{
  "qk_norm": true,
  "attn_scale": 0.14,
  "tie_embeddings": false,
  "init_std_qkv": 0.027,
  "decay_fraction": 0.81,
  "final_lr_fraction": 0.0,
  "seq_len": 512
}
Each number is 128 + 24 x the weight over its row's rms, rounded and kept within 0 to 255. Layers, rows and columns count from 0. Numbers have three digits each. The size before them is the row's rms in percent of the matrix's.

# layer 7 attention value, 512x512, rms 0.0855, rows 300-342, columns 448-511
094:112171118145110112153118154165120103115107155074109119101126123150162138105153117115117115171111168130125124135099157128146126131105149140150131125151134130097151087114112125133068123113129148
101:129083123142116105145134098138120120106167134096106157121143126095100118174152118126099144162141098159133078128141165114096139100120161085129101144143165120104127140099118145106110159107139173
109:147174122121136131122116174125139145130123147095147134136112164166089108125130121134102108160126126128113164102073119097132139148166110180100125094140127088179093148151127134119103107150155082
100:114109105115130117103128114081118096077102121130098132122135108129077103113152133130179131060163136122138076088135149143116094114099108145133137105098122160136115112144135141117148132092133166
106:116146138100097137160138125144131150119184096123160114116097129172108124148126126117095132135182110126102149141078167152143096138138118158132087117149134138100129170075177139156108138124163124
107:105097120151093141133111116164120122092165102163179179149126114139130126099100166184123104169132161094120122112157108141117103101160107154153132150143113129127146108107087114147137111096129096
106:158134106127102104147084116079109134114110152164124125137110118139143129147156126106130108128166094163147131134141166144126139085105096108106156113102136120134171096177163088114110111128094151
096:120136134094113206108190162121144115106122093149134143153170119118126096088135116151071120161137143117099111132090169126183110126147139118115091153110111100097124176098146132116156105092120147
095:177099101150108112097126142136118150118089126130118106165140053135101128074156123074144130132108159096085106104108150106129144119116132094149109150114147114143125094156174098127108103179124129
099:118140121122118117111104155093115098105106133103145111112109124074138161102120122123114116124063159152116114096156118124106138129113134147166144129100053094074147119142133086106127103050148121
094:144136127169117128090090105084172126124113136091121108102102121172148120135115107102148120136144159141151111142145127126119128079158098163145169144117116102141168109170117134157100145137129167
115:111120100152099079079098067131079148099116144139105101112135080102188158116119148141136121112151141126150098114154119093136147110103151110128133141133105178126174093103139152101112127132115146
104:158149103128107146107128161107112174107176147108120125130129149142175139153129141144159105140170116122102117111130106127113129137154135105141120166195125101156120138106118141116136088149161087
096:138162118133137144146152141147115150091092126083141124149128123127180124119095162157165106128127121124156138140142125100100091129140136155163127131105121112152145143131100145140155122092141138
098:090126105122138092120132098124136126115171149131124127157142165119095091119124104135113173113119087089124105142140105176118148111098094078123107121138174164179096106102093167146133125159152103
096:121157145107118089126119154148157153139143085118127104154108168144105109111092147168138133161124116111120142148116132097165140118159164165138165133137144113077121152124142122113137131134094094
089:137109160094127159151130105118119085130098160130122092124126135163165158150156143121136128130155150127133130149141173117137125155081127115143122114142162151159126148089101129113125108148158145
099:127110119118120095085140141178126112119126142075136161121095109110144102133133106118120139160110135165126143143118125155134131118088147168128153119117098085130147152150131081100115114103088144
090:105144109126135119168087150101170144102102106146091153112101133135139161160154137108106108161073106135140151158170157085102094144100107110142164115153071179134169110146133120180120091120134141
100:111122133164129156106126118118140163116098106156120138115129129130148127110119119140157137164058117160126080101119157126090125125108133129167136130109097143142087114121137108143116112129104140
096:125138152157101110154128137138107118091155105118173133136110169101089117091092122147110151146129115157135188121142112133144111125122109185105116139116151141151127125123149129157135098109093138
106:089126141110146118132121114114092096142145084137152164105142127135161127074168138152103149104094100113145103170131118115098168097104141136126137138096157153168132134142124152134161145120112125
094:120121113140138132127077102112136064129148126105117107143108108117137139143146171086129144137118093144126131163097118133152164167132129107146156104098115094111101150115113104141133132176132096
090:075096119101156172111075109148130142156124137136102148107159165131120158116131144160119131172117144100145151135127156116120110115139150147168170168095057121155106147137119119138191125145143102
097:118133119092154112061157170133140095173107157140138130113100147103117112112171110119107100117114123121172134131140090127150126157134132112128091141160122130112145134127136110104070145118172136
107:141150127126122120148122094120133128133167139119102097129153108098106123105122141094121156086143099129117124134139141142139129108118128144098144136117148166157116165102114098159145120156134167
088:116120118094139113107082114144111139106133127139110153157162137112105141114150133145105111100195156163133105164099126146154159124136146094160136108177148148105132090114173111136165104175126108
098:098139125125116137099118132138086088136096090155127120134140148083145120139123127100153128151127170125115116143100111123179154133136132157104144130129085106148119122132148120106134114109113127
085:127070113145139116123091121139131118143108115149097146145135123135171139138097128136144121087124162150096118068086099118102128148137124145119139116104111137131181163164117132141161119098131135
084:127095127125163140154111123096138133092134124136123131111117116111128164121153116082119137121107169151145096115144120136141095176145107100098128136152086130120090143114146115119130152147121152
109:138117076077155121123152162114112126146111162122126126098123106139130126142134136114139145144145139119116109125120128105119098145106161121126119170147143097114133080163117121115100135124127101
090:125163095122120159113085102081141117138113147160091092110147113173130168139121122136160105148127108103157173092143148109126114111107098110091136154144124145160127124100139151131151118118086108
096:157145130128114182163086098140147137137178093070148117129102145153134114132121108147128116079145111157130148188111136122112080108130124130138115116069139157158142102090125095143125119095126134
099:097159144087133158078117092101115095175136127137174107113151134157103095150119154092110109117112139116079117143130168150091171094101165119104120132103110148119177110115165126139158093118123095
093:100135137131106159145119114124101143120134115138125112144123125109128139103124104154117132139142127150108133177145130143128062100125090136139149152103134119173097113101107089144123119113125135
093:111153131091104148104094164132104124123139113094157147158136178113155118143130100104126116135107091146160135107101167158122117102124147085088144176183140135140146112098117110132138104101128111
096:100078126140131109147111135126122154179156154110133130124129159141102106177125126156185124097094131106105105127100152155070138154164145069103129094131107125127185101136144138150102160140136109
093:110100098123137129133107153159113137150142169083129113145120160130106152127117117159122122115144158159132154091104151157137176142165160113141174176095145107114147139154105122161116114130117173
101:122134127129158148086135092142134119156129133131130136159122161110130094133154123153100154159150123139086134141122108106115137090153147083140079121108087118127123127141128158120128137137128188
099:163137161114117120092128114134130144116109149141122164129136184142105077122103103107128118131105128117137121133077130161122170128175137135128127114118099097155143118159115138085144127131150112
087:147129145097140150095153136157156138106099099153090125138089102152165146111141107122134132131113092131124106147142109106094080110123144095100106123114112159093109147132109158115124151102110105
088:110127146146131105144084132118108117086128129145132078131134123113124175129166177119151114108139136127175116104132133159111146145106148143123140106086159133150110119129164134166132103128105132
093:141166140080123165135071160175113110135128106116121146111136154112112107138150163102142092163119153140141123129102117132114122132074142143122124135133142150162178136158140091123115160126108115
# layer 7 attention output (transposed), 512x512, rms 0.0719, rows 300-342, columns 448-511
100:144133141121129110081171142125154135156136120122114086150137086096142119137100169134141124109106112151108127102124139160101105136102150111131121111144103116134131113156125114089189113149098123
098:120145100109131171116104114163113182148125143148098118127122164109156087096129147121173082086135139143161125115137146125144107152106126124144132083123131123126131075119127127140150142131120141
100:151137132155134150139129135168109111155143109137122141088114133132148129097154114088117113127131153121153167174202071174127119101100169118119163150139105115086124137125109079130137177094126118
098:108119115138109121139117157122092178105119154171131099087137123114156162154115099105131122184118147131106088143110085126119148084123152094129120115152116127112148143146123092137122105143098112
093:143133117164128158098115154167130137101125130176120094127159118106139136112144137144197135162126142129174120136130108129106133124109154113156136123115145088108153089141096128135115101176082113
100:120188154075137099116130153117153139122133129130141130114154123095125110177114100100106136131127110136135128180103136116141103184140107108091142114096133116165130094188144127144146138105157150
095:109148152105150166136111138124077114157134131187129151148124128117124104126102084148101165146115129079181141130184077075180069064113100112095092141160086122162158099124127120102074147118152144
100:135136103107153129121092116149121109189122108109119092114082172123121142119127129132140181091102122123182150121122076143113102136133167129106164097108120135131124108150127142148179181167114136
096:109136159132139129129155133116094154139140158118123159123152131114156130191101106102117115138128099136127132133126133136117093163113121120176124140140134081115123162110082128109151125135175106
099:112120132157126125143131120167140133127188154127133138159104101168136101113137140116116138100121096148095113136123150150154168132128093080097146129134169129130132114103122171113080160149084099
096:133112133124133100198141133166095120113118097169123114149140110084108109114148137130132104149174095117120118107145125106115126117116167126146166112176135141097121126117126070083100121121138127
094:118112141130144086123152115174145082105151108166133123126111102112105131136154135135142166135107153166116135120139165119170139115143134094130142099170117106107079127144148147149139159088141129
094:101159148146162149102165152148131135157083138101161132123148141118092097137113151119121150116143102067163126150163129156140112121075122135130127130115138132098129125100135152115141111107054146
095:140141116134128173130149162165156106136134140125115092103161141131126133104144136086133129119121105122105151106124109160090124130119098158100147142151082144097146105103132130148092093097132105
093:155117169117138146135151154114126144100096099111093142115125108136151171180154136096132127110116138146151083151106156118106092105118130153125127089084077102130139164162146131100132182109065153
099:133112082107143125093108166141133095106149158092150161120116114195118115114121149079172132123134150173095148128120140134096143127140156148129096122118103135141096172151131131159133166112106131
091:089149105143138113109133119130118148146128151103118181149121076114113100083079142111157100108094112110160150130111109126168071115156085122139141135112111153150161128144142166110145144092163142
096:182138147135129134140145122107100141088126112165092106143142173139128121072132085153144140112135152101114089103170103091106141104155100102126108159147106157153158091158110158104162137194179114
093:131110108122104145151163088105140102171139174143147120083168088059114140152119139115156122092198102136136097122108095182109128113127125124135120167154155076138134143128122133101141117112116134
095:156131094138157131146152142116115139084124136115149089150090085142123121149140163135131125154147141125113124097098134177157131135114185099099162173124136148098151155130127146122133113133128139
107:081090138145185134164117137146125118129137149114116127113096143118180113118145142079139157090131117143103115133116134162092133156130173147171132125124113127126143109169116105122127144145128150
113:138129095119122121134140135114130128067146097142117072132129098121120117137096076181156150133086125095068143121124160105160160133117087134173112102117097091144145137108110136111124100164066182
108:140127161109120099114159149111136181176125108154117124112156099122109136087120114130109137080138172143147164111143134137090118136125108202131138098103154132125130125103123176140132161140127170
113:167123182121144148138138156142143107119073107110146127133102126112148086130128152117128127167147125141090143144116112157113103144142146134147123119101157172121126111168110180122116148100135126
105:147117131152133113128090173173104105094156126094083132150134099120131106114113100166201194102114144123086129153102099127124143087070134114154147117122154161109130089127125100129162145123123157
110:101123142107132109108135134129098150082156147114167153120098125138146117136123119119083150140142139116114127110118142127109104114159088108151112114169129081114097134128138118128153110147132167
115:151127145136142125156127147148130133056143114137108098124118099130135110136077123133113118129113130114179108090130169077149095143166110143127118138075167120120098159159110138162131141132139114
106:181130124112147148116094146138139126171161144168121112109119089178119124153128068106098203174084114130153096152118115130114169163122160104137095104079148155132170114115044120109151150144115132
115:144142106106143158131169177151109104106160109125145125132125103123138135152110168122125191130107090128121132150161137126152137148114115160130123115116107161115118087104115196125112134165086100
111:146171138163163116129145099137102111169173167107122121148103155103103106148133167147122106171117118137112158149131113163138115066063158194133101153095128122148177150159119143155108126142100127
103:143164154144128075149154117113143131148109129094095081143138105130133095172141115121104104101137106117147196120102133113104124152091070121061131145122096113150153113091119104167135118096091158
110:115109138143125142123145115137137121138159116116189162142107156115171114115173119126088108148112137161110131121110109139165118151098127143160123106099122110113107099156100103125152112119187139
112:131136143084103147138102093132137105153090122131113114135128147130106162081104132158090105153101124123168160113137170121119116115113125167122092140129130125145149144156134136073097146111130125
110:158135114153143106125118162121118110088088123115098124111102094136130132126127146121128108103119142139170151158128117096119160116163130164154093103111136121114117145109127146145116106101124127
107:148096166142144092103132087122157119104174185122141149053113102132122141132103120097125104092126161094116115131134154106155157143143150104137174115126079125125143149099127145113131142173088108
114:153151118120111108115110113121108137165134084127102172099150123140138124129147119128124138116154151135120111120149075135102155122151101113184151131130099166088136102111160115130115138146155169
113:134115152096122097110137147152162089100131140122131121113146118122090136143119146143103137178138133125152120128170143125130133146123104144134144107145128140081131138137144109102153118165159117
108:104135132140129157098138106140128124129145161134139123126099118132156109156129143149138158092129120122154162118136080129093082106098084068115125141146112159164154130136104116086140099129119111
111:127105114142098146126157157162107100093134115100131127138154128120113111141130086156087135138133131123164119096132114134164122104145138154129128124155142119141139179101105106075158131137122137
108:058094128151122139132108151112107124135123145097120150106127157146118149099111091133118111106170118112092169159131148120114123115122124121166146138148126102165148140129113165135161126115117136
109:135127139138124132143115123126121119136111140140137149137093128135116096129106102183105137148165117130142160116128105119136155134136134120167140148151148106204081120127108098153126093145164169
113:106079102130135129117093104120098130124111099133125135135142083121144148144123133112114157154156101138110088141131110155099130089158123146112146116110136097130091123165144127109164170122160135
108:136121135182138139129159092129105149107107188122069107105137128128157146135131068106098149128113125107112114148141096126090169092111134140111135102125164077097111147125131127107112125161150104
# layer 7 attention query, 512x512, rms 0.0744, rows 320-383, columns 448-511
101:101092172076118099108116096151108132137107075120137078110119070133143109101116124142110112099138117147128096155150148126129132150131132154066114105150098122119091196152133103104114142170125118
102:143148139112125088176108129121119130108113167102100154138120133101126123119101132117137135143117139138108148124115143127125166169175133152083155125140132167104089117134177144153130114142117113
098:098133156111111127149166147152129158088165099153137175129143094173115121132147173167116102150147156108116153139111133140119128161153122149113096128150165123141144082151160124134102094141146152
102:107098121115143121112108081121127108135111110122133116123145186131116121109131118132116107148141147117133129136139121152150152118156149094171132116131136068131169142160092175112126088179144117
101:138101113120128101130136089152140087135120129162157160087096134144093155156122155057124117113106135099126154102108134120132101116114152123092094118103088110121160180144159117136152120095161125
105:126159100098095131120122182139137094167115133105135125144170130108115122167130148146133139108125135131080102127105123086168137110162115141129115109147099135148112164118124139093102186126098191
100:143131089138153166093091086141123158136133154112130143107114119112172102122144159090136135133087112120172190135163124082091111097113061123167153149096146141131141119111119156100141145104161107
103:133136110158088133110102117123089174124096150168093131134127142177145158139128147097128144125149103092132139117146129126106110118177130118095134089122130149135114154129124159121090122133139117
100:140118115138080120108139134176140147146104142096115119141152163136086082083108112148133121146107154109115139113174149149117189106127107121128105121167164133143130159102113156122088099082116121
106:112115095130151188128086143122102100148187156110161125117114170155167145109106104141096125129124119098134106119149126137102156141132104109149163137115120112112154087112152146125133135124145147
102:116157108122105159136107154146134136114150108128155129159160164110129115140162119156138151097102098149122162135140128180123086107128144151158097173107102137116134108113160152115164113148103145
100:113153141101109116113164087133183169158131126124171123106114121130093123111137106116139156149146154097108170098122121096146122114150112091135172178182146120142147094130153169128111110073114135
101:133117141150126108153138099180128156159161160120111161133137103144129111114156106121116139154099114142144166088088102130147120195132122105117130147129133137164118163109166162131151136108113133
104:129127103116127120113126133126134146138141092163157109164103131180170138097105115111136155104117125103162092152098146115152146146080122144123129131165105123130109108097136175116123130168121128
102:113121093141115104105096138063123142126126098145147121126082170204128172137081167132142105168098112127096165125076109119145101126141115143092117140116143127114103126167073139120146130087120086
104:127109128103125146159115125127135097128163092114190100172147143112153134128116161114106157149058137129120112134127132101074096125071126077125147121155122074118132175138160117126133127103123112
107:126144109109116145165077128122121095110128126132128134162119111105140148115142078114116138135165136127135107108140135106138120089158174149133141128149146163133139137145133080140106166090103146
102:077128104133134094158116128098158139127113128121089105128150101097111111096108131139123158102125159123160090129103137165120156095160138150149116150140105162143161107088188114146091089140146080
100:093174139133138093095143105127138125108141133142151110162117129135109126121170112132133125123138105146167126085139137148097103139155124141117129105107086110148147120118105081116099136117184139
100:082126134143105135111114128104123160145126188133124133147118113116125131158100112101076119157107117116141108123135170150130122166171114105144141133105111167110142168152144114096147143126138128
107:131138128138128104125148142146186124175116140119124139113077156107137134182106164134112106109089160142119114107143129122102095107120164134120139147130113158135140131154140115187114122109169129
103:125117111166139132164104124085126124140134134153088146100147139122123142115091124131095101132122127113168135140165140137133127175103132096144093089167132146119111133181132133135110131115183074
103:165116108146104126131134152152133115099142122167135123151143148100134140120158153166110132112119148107099118123143144118160106117168120197092120176146125139094095140116137088132147149129145142
102:113075131117112131144158147139092123137106144107117135125177141192164111143152139074119146134113129133149125131134103159121097120135113140112127108170134129079114144136134124107128125146137133
095:167154118129131118154140144124130145139159092110111091113114100072102131149153168092122138112121145099147126128081128171109156175126132123152092114137136115134135156145140114134140176134145118
100:139122085140118158134137114112118152116133129125134166145141062146102141125110121114135109146149136119096163101142105152173140124144154127128134145127165161192153144171158120166137118153150172
103:188123145139163078128100153159151097170104105126127133086161143106126100118170144133149119190139108149097098116123153157143125135111169126110107156133100123108128114143156136166116138082154172
107:125154112135144191089148125136133165189142145135097111117103103079131162124142114152125133146146187157079141085090126115125122096101120083143134090135093138138121169117167111124144157102148103
101:098113105184106127066127115156150109171136130170122171139118119173091147104134135131118148144133122132081089122122111112128148149124098114098130109166141113139133107135161173125136155175174126
101:129126126130154171099183119141120096114084166075148148144089134119097144099123162101075140163107109157122118121107152110137083144151092117137092132116130125109125099098085131117164109173130112
102:124121153118157096118176097144099155132140115130122127103110141072156164101112128141091124151157124112120135168097127132119099161173106103083135105108134104109178130125134101121138070119110130
100:101116120159123083125162138118108120140176113133126136126132144135144108150150131119157127120114137067128121078144107102109148156133150117117120131140088148104145167100084112126129125131124134
100:157120154179132128116125180154109136123150077095138115125110126111125131111107130136137129131148140056159167139100144083131130163104129121104084134115127106139133158118133100186132125153110137
097:139158084113140158134108113118141122174141139136140097127106119161134157073118134135200158171180139110121170116142059079134165124116096100113135130132124112121141141133156143092074148149128105
097:129135117149160146101108178141086112090125142126131126116097171110144140130102121170097148139146115171110138131146119112147108088142137159156124123110136097160148112107119131134106109119124137
099:099127083083073115106148150120111098127162130121118130136124093120138155162150145124119112133084112145064114117147069126144120086091140148074088124121167130101070146146157114090129085151099141
100:109108166145164145116096113138087109107116135135171139130099123106094154070152148153126193159072108094119111173146122104091076081168087135110137148157155136120137134147110159107085153141127087
105:136115131082134160130146109168083105121109160164145075155145116106123135129160137135156123099161158132126083099139120129140093127154175104106088102112101146148099094145111157116148196130131149
103:189139148126190120099169144163115185127159102097120123125053123106113171147148140116148146072123157049101143136147131162133173158134176094113144144145113157069136139136145146134119127127127117
105:090111133141176131096174155141072102140151115149163131201124101109120116153119097116150148107136093153134132079141104102131081106143172136138139114107150118140148125097142112136135086146123134
100:116172107155144125094110119131095131131111136127139141138132099095125148162119158112096146123131118109122096144144121143127118100124118133150108099155137092163127139145145119111125170158115100
103:120105165122101095133164115134154124100134130110137094155054130126123127151103136164117142112094120125104085125108065147110102133140131149088095136113101169133094120119117115113126147145111115
095:125103140127183115126116134115127104096114161149130117182092119114136134084115135143126152126109115119151135085081143136140158100099121107123158164133124115127093130131107146150130138131120180
104:163129106106108116129085127156101142135103161135162169098166149122123108111085144130135122163151150146131125138121144154119142167104122108134170154128077133096149132074165137139116148120107158
102:164122145133137166080068137151121131143129137121142142087098091106132127105098144133131108151110110118139101084120132134123145126177126141113128139141109119128142105124119122080104152080125104
100:148158131149100147114132094146163093159126106139177136110144134143107144161131151167133098108124104144127106099149113118135127085079122125170161147121116166114156117152130153121104096136097158
101:112121097138113153094155083119077122097127157149100087116160134151123124141130168134124140120111121078146099083131143129137142084153107114143151135129146142097158139115149133197144125110151134
102:129115165133116104109107157099133117124088138120145147130117160133118108113133122130127149137142109113117135119119134154142126127162123137099104105145127112135118129148100100106108159054077147
102:090151164146120124085151140131150142156133084066143139115140133082114131095081127184085122108157104168117091173102172079111153152167123138120146152132114164141117143142156120105125151174187100
105:116083143159141131108185120145123134093165101154116147171098160112134131128083140110146103173129102117132130126094159144150146117131081170145116125130087161138176137110133142105170132113159120
100:177076103123099154154114099094130119131093166101123121160140107129167140124144079109130117097148124119078143135147145118141106108085190116101175143132117122143146134173138128097119150154105132
100:149100116113083153091133085124125163162146109134113146149122139136146095124106159083100155104111127124120083150133101162144100097118152111162155117133152126155164143111168143134120113134133128
100:088121132105190155141166139113112194148099127133159138148151143152141065125148144141094110162109146085110106135126201118143109102111112141118130156117104082147126117147135146112099140147143126
104:102160128140120107107126136126095117154131096095106105166124117141126106097152117159125157111134131119153114138119116155110135118105137095109170088120086140123067157153102116143152160053163138
099:109128134115115104159146136107141126148107125121121136167142138129125115189105111090148140128142134119103166123132104127123127155099103099152168091112130121163139117151138161123084138136125111
103:142152114145143174114145188126134148079109177117164123145153126123143133158132080149130134154167158126147123154129145157153182114122135136077076111154141138143128121160118122127144124107148117
104:177166125183127115158146089142137140115122162115112122140152124114154125117153128113131123133145120141135089111154101149123156100138174170096086135099107138159105130130114149068143133101131091
100:120120142115148154154097161126100143115098124132141166100110177104104119102169114133128147115124187105161099121126142169123160119174139116137161143165118156111132136105147100158141145089120129
101:150142158180098080116177156162084138093162132180101134135125123133146160124139117100145104132132175120105117153147121135141122113095140121115118138188146083135110140159180131104098143143124121
103:113108171119161141135122117111123139119091116139189105119146099132127092113153152172123127144110111130154158100099130140139149082108116157080144108129118147147169154149134172121132098125127125
099:163130133119071144131135094147173106107119142145139155112137108116163096122139105145159094120151109097104151096169140141135165142129145125126164102137151178132077142158135084110110114128058094
100:107118105171104141164139095126166069143151147148137143150110136120136097144104111156129145108170123100114106081138169164137124188095096139180114169122133153154135135157112117138139101091123138
100:094154104109150142130159179155148112151138145118106142103111154132162148123173170115153165073105183097133083142172142148108111151132133133100089117112105112131117151135108102124128079114094124
106:147134098085178146135145118141120125145139134155126113176154181094128106150136100178092141112155151136118105109134178107107159093097128177090142143106131133155116118126085089136143109050086162
# layer 7 attention key, 512x512, rms 0.0768, rows 320-383, columns 448-511
105:087114128159129134103158141135153132138130111132092106159082126149092140105124161117121092139128120098092116113132167133160099137132136176129104127127161148121127096119115112101160119117138130
101:101149115140097111184109167111128116140058137145164129118098163113109169127137124121124125138095116111134118117137138141106149102110089143108122155133136128105107134108129126120152136142151150
102:082138120098101111151132117121156120093163113128162193114095149096117123144132158110082140118181160122122112157109125147115126090167147092158138125103102131123142112080116151126129150177143140
101:127156115122161087153095095151118151118124105146105133120153144140109181126118160088140099131110150122104136149133125114103132141104139108149137139165141144162156107112084148119146093119134139
100:165098093197140095106160063133119113115139112136145123113087123120130135079177147106119155115086108126131162156145154131153125145087154111111088094120091137149125113130153147124116095122080101
105:126151113097167110086123130067134110134073136123135142109165103155107135120140138105171152143113122076156114101128154141127146130105131131108159143103151081062165157103083135097142157168097164
104:143123144146108182129090111106152152122126139115124140131167123139132115150127152176159115122178104111122160080130154109130143151140106140142105072100123164084163097104125163091137143105174112
105:155163108106135123119111110159102163144144157136128139128117137155109075127164141121121134159142157133101112080152123144129108150102137114131122112114138131148103123120177157164054134103112126
100:167134112102110113078162136091113146139153136095150132151144122109156061123132091111147174154125112114125120161171130105137120087133086096135167133111192082113106155113082134127108101133117140
113:126097120130141178120122179130100127149170147111086161125105187168098121093133108136132100084125155107145105115141127120146120130134115113133114120117149120088120116128152122128106174131159125
105:122180121110122102094148106142146130106150138145123173135109115108123099127132165157125121111129107130132120125069123117104137143122127127164118126110143114062119136138112106099096102126128132
105:121135157096115119166152130180143160160102123147092141113174118143160141106123148110122132122132145134094140141123140083135159134141177098123107165103144137145102095103147184159143095103117151
099:141167128092094124119127129118142133135146128127127162163134149119162098117166108138142119120105148133172133120120160126117139106152127077105133180082121160137141170130105100146102154129160123
105:139145136112151135152147148120157087132176153118140166157109113149118091121084097163141156115133133146152121107093117083154120128134129105091126141186087130121106143104096132153123119112124122
108:108142127131157120110086151156124171108057121133131113131129139147075134163150132160148159170138114158100130121123131150147134111118119098138094160107120104111140145159165169127124106127140093
108:123098103168128139121126134077144147117111114116181115178090124144128143138105159138140171154119127132135126156108120128124128150128137121118130115164132141121125161089112188161162129101092102
104:129167114151130133155129171151103104089119138163138186140124118126138134116121107158136093083108112119118126083134125153122099123125117095130112094155136146120133131130117154146077104092151123
101:169124094121045126123131091142129092109089125171161138111162151112139099119129135102140144135151141119156126101157121108149134097147131130174125129150100116077137121145160119096114113109095158
103:140161096152113184123093137169157085111189084078125094139127142136139129109182139141116144160155131139117138103079159136108125149124109072106142137144081154158122161091121097128135101159078135
106:152134119147104153097105134092140140136151085159084072075109100083142098115175124122128131155105124121136108111093139115137123176117120145119115150115124107113131139157162103104124119141106103
110:126072129143122128124119109191128121140141104157150117132080129141134132112125151106092148118102132133107130159144106106128135128125132149112123118143098125159136111115139132143168143096111146
111:140123155137109094140085112159125105133153130118158170153156131144129127106100116141120135096136146133158132110142068117144152120120154120202169111108133126122135145147136122101120131111148084
107:108107112121101122133137107168123148127194113134106076123104157098125070137129133154148143100122128163122141101133120121153130109145202180142128175150086119097136118158143133121120172125142122
105:094128128113119131128205075120106151115135127099107155100095162121129148119190112131148123153094076136146130149154128128121120115123090124131134156124095097117150150116140155160144135112099127
103:133138091163117157119133116101098137138163129135139111097135097118166176136120110127101139136126103146169100100130058143108123184146152151163131126133114098146149143126099160148150171120100109
101:157085153153162164113167107106162132105119060162124131161135089135119142084137118086116081124087089138139125103147130137110147117135153168067121137109131116090136126100131153121132131135159149
099:156094120151118106098126121126084122156139106140136153113146109131111134153119149157108121135132112174151167169113111152161131178060158121139121091107085143173154129112096167139145069085109133
105:092130150153128161110143084134146083104098085167110111155120063134126154151122092181128103118129176130106102098156168165094107137135089150129142126099172166084122126115142135134149178144122119
102:136084118111103112122169112128126167129196113127092127102146104113108102103152122097137149135120118139131127070155138108144132095096115140101107127117135150166132137117138141123150100122156108
109:108161153118139121155121144127136114135111101147142114156118128152119127111131132129144105130106137134141159142129163157131138136128117101068080151062154120092162172151125122177161140132161130
109:125135167130150136152142108148115126143077116123107160169115165110122126139075116088090140137169185152114085163145078145087136113144162123094106124086128126129127113142117121125180144137139140
100:146080120150169120134116113109126120086157142128094111133114167112171095123113102116146099120116147152067097177164170145143141152105116127138104151129074152151080140123112074142174149167112119
111:090096129171154102177121109114138152133116134122139078110115119155129118156149140144075128100118160112152161139135100122160114138101132126134101086141155103079186147157143130118137151107130114
099:141165169101168117172133048138113116150104162091125114118149120113132144115115125184189148158159108135117114150099141139151096116092133114131092114140143144145136123098151109151118145131176102
098:126124168128097131111123150095099112127107141123150161123101150130164195094119097139113168120165146122119162169134133134155081153141147135130089167082123137092103156127116138111123154144125145
099:137149167117123101103119148104115072091182115179141134115138067139152177102090142174133100139140090116109134145121169182118077115121121087155135112109136157124112174135112147130065128145132120
105:124110134148143148140114106101137153080129109117136177112175128149097096132085108112152181153119101117112132139130092115126077112152098113165108126120114163136120148159086128120148139096109125
111:173107095107171092134120100093160097122119134116107099114148098151100127124102149196151146092165120112092130107120120141141080115110133149119109173144121108131144119123133111121090150160077145
110:108131128119162140141129106140080122157132121144116153149105082131082199107097103145110176118144146162145151178123131164133091095094179156144129135104098121074176104126091129099115163130102139
111:109179153124127159133110114145109133134137151164141145125105118135110105139115159149141072109139115176128109139150118134125173131138173133134123095141155118138146072152136112174161140106150108
096:134131120140121138133106100146126112113124100136106165154142099165142147143151122135133139145135164111120116128118113119121134129104097118161170159143115073080119159118097115160095153125035114
108:146120112111118147124102130147141109178117117127150118162096145095125170108120149134119142113130084122115123115169119157131092142144145114129103171141163117138139166135098070111166113143097126
103:121170167162109149101116127160100111109101105126116121150152159093156150138123127148149144125073132112101103102092109160117143123119137090111138115129129111126133129152147143138112114130125160
103:138159126139099173108134136122101136158116135146110181141180142101120154122136125136098154161147117160115121160160143128113113099097115094111135145139130167145138112114107077113188107077093106
105:147161179122178088105113131120122100148144105099147157158118166096136158102136133078153080144093134142077117143155123104112111158140108125117138133097155123111111115143142181115145130156136104
104:117140072147155139103161109149142096114085138112154078147163142147165098138110135150111094147132135152126132153135119136144136124138126099146126118150089133113115131142126109085134144107161143
105:113099108170108163113179101106145161130145126129143145123134147134172150103144104091147114114127095126175149108153138129139101106100119105099145136122139141165104136127146103132136143115105134
109:122141120136123099110107156133108129104121137159147110113119145169119151092143131159134144137132134131093165134117124145127115126116120128121105107095137083120146139122085136124136094121133135
104:132156158073106142111154105136133141132164064111110122149170126135156157144097090110155107112146134111109101125096130140151078114132115173142138134159132189127123122140147118126133154157127124
107:125091110098129135130184144173167163121144129153115134163142158117134106148152086107137089129147089115182162090119131126076136084122104134127100109109115150136135125133177125143145163113194119
104:132141116132136146112141148091116119134143132132136127080126123126111125132141129127109113137152113133086188128165138134126135077147097144118110122142103126114140175178112191131094178125125091
092:154149132134099137123151163127146147174142132129112139176091125117160108074148109125075146158130111125096133119133146145110139099121146113082130128113122127119135153058121112154117111145128126
102:121121150153185093141189128112094168131131095119156128106164147155168156104117100153144097127109142092120114112136116122115126143086135137133147118127100166184134108156112112145072159098099123
109:118131196119121115148130167173120155152151095122100130175134134156120126108157120146103142122091153108127115097093113164089139113130149120131119130131110166122112085152147177146119140138190130
103:138153125126195134122142142064122142162074107110098146106093162103166109141156162122126143111122124090133060104118110102108136124128147135122125132118155122160151166132078080121139115139142098
110:124145109162115145125133131164134148144096186119098084158150173145141183123107124140126092114139148137124166110166158114127078088102120115094147105118157137155086123129168109087146128124163146
105:160126113149158158117127111116180102155169121131148179143119138115142122103118078094172141149138136154150132131124126077141159100160155132086139105136121111163059108124119128117155119113141110
103:136129146138080118130137093109118122147118138142129089102125180074130094115118117143143106131112170145148146104152145128121098157159111118140168114144094132129146125161098109143125146094102111
103:133122191136138145155117130109121142147129137140102141111110117135131137122126104110158142119138123113134141153143105128143128109159095102112121108127139148130148168119121113130133141158165116
110:147110166109189108095146116135129131096099142144146140148149163158145084117113118150174128112124127157120106098105114180094110110110130128094152158139142135134095112141107128102122114134147144
105:142108082147146131076169118102129087154123168122118110105105150106134112135151155162136154071171133134137178138121147073179120103180104137134156134182129148105087122111159137109114132119109089
102:096120109096132172138128126141117098098141129138135141115156112137149138135113111090114128140088105110149148082116098150153169138119130111120154097113128156115124151102106158139140175110149103
107:113136120120145155103156148131125101153172106131138105082139153101153112095144138148098115115136107140089100117106102106129142169134128148153139118110171133098124114148091156145103154133115114
110:143129090146158141147121090121129151129136144111118085163145135109152124117125116178164118112130172148104100163130152131107112102146137093156137149147158112075138130122154146138123212136118128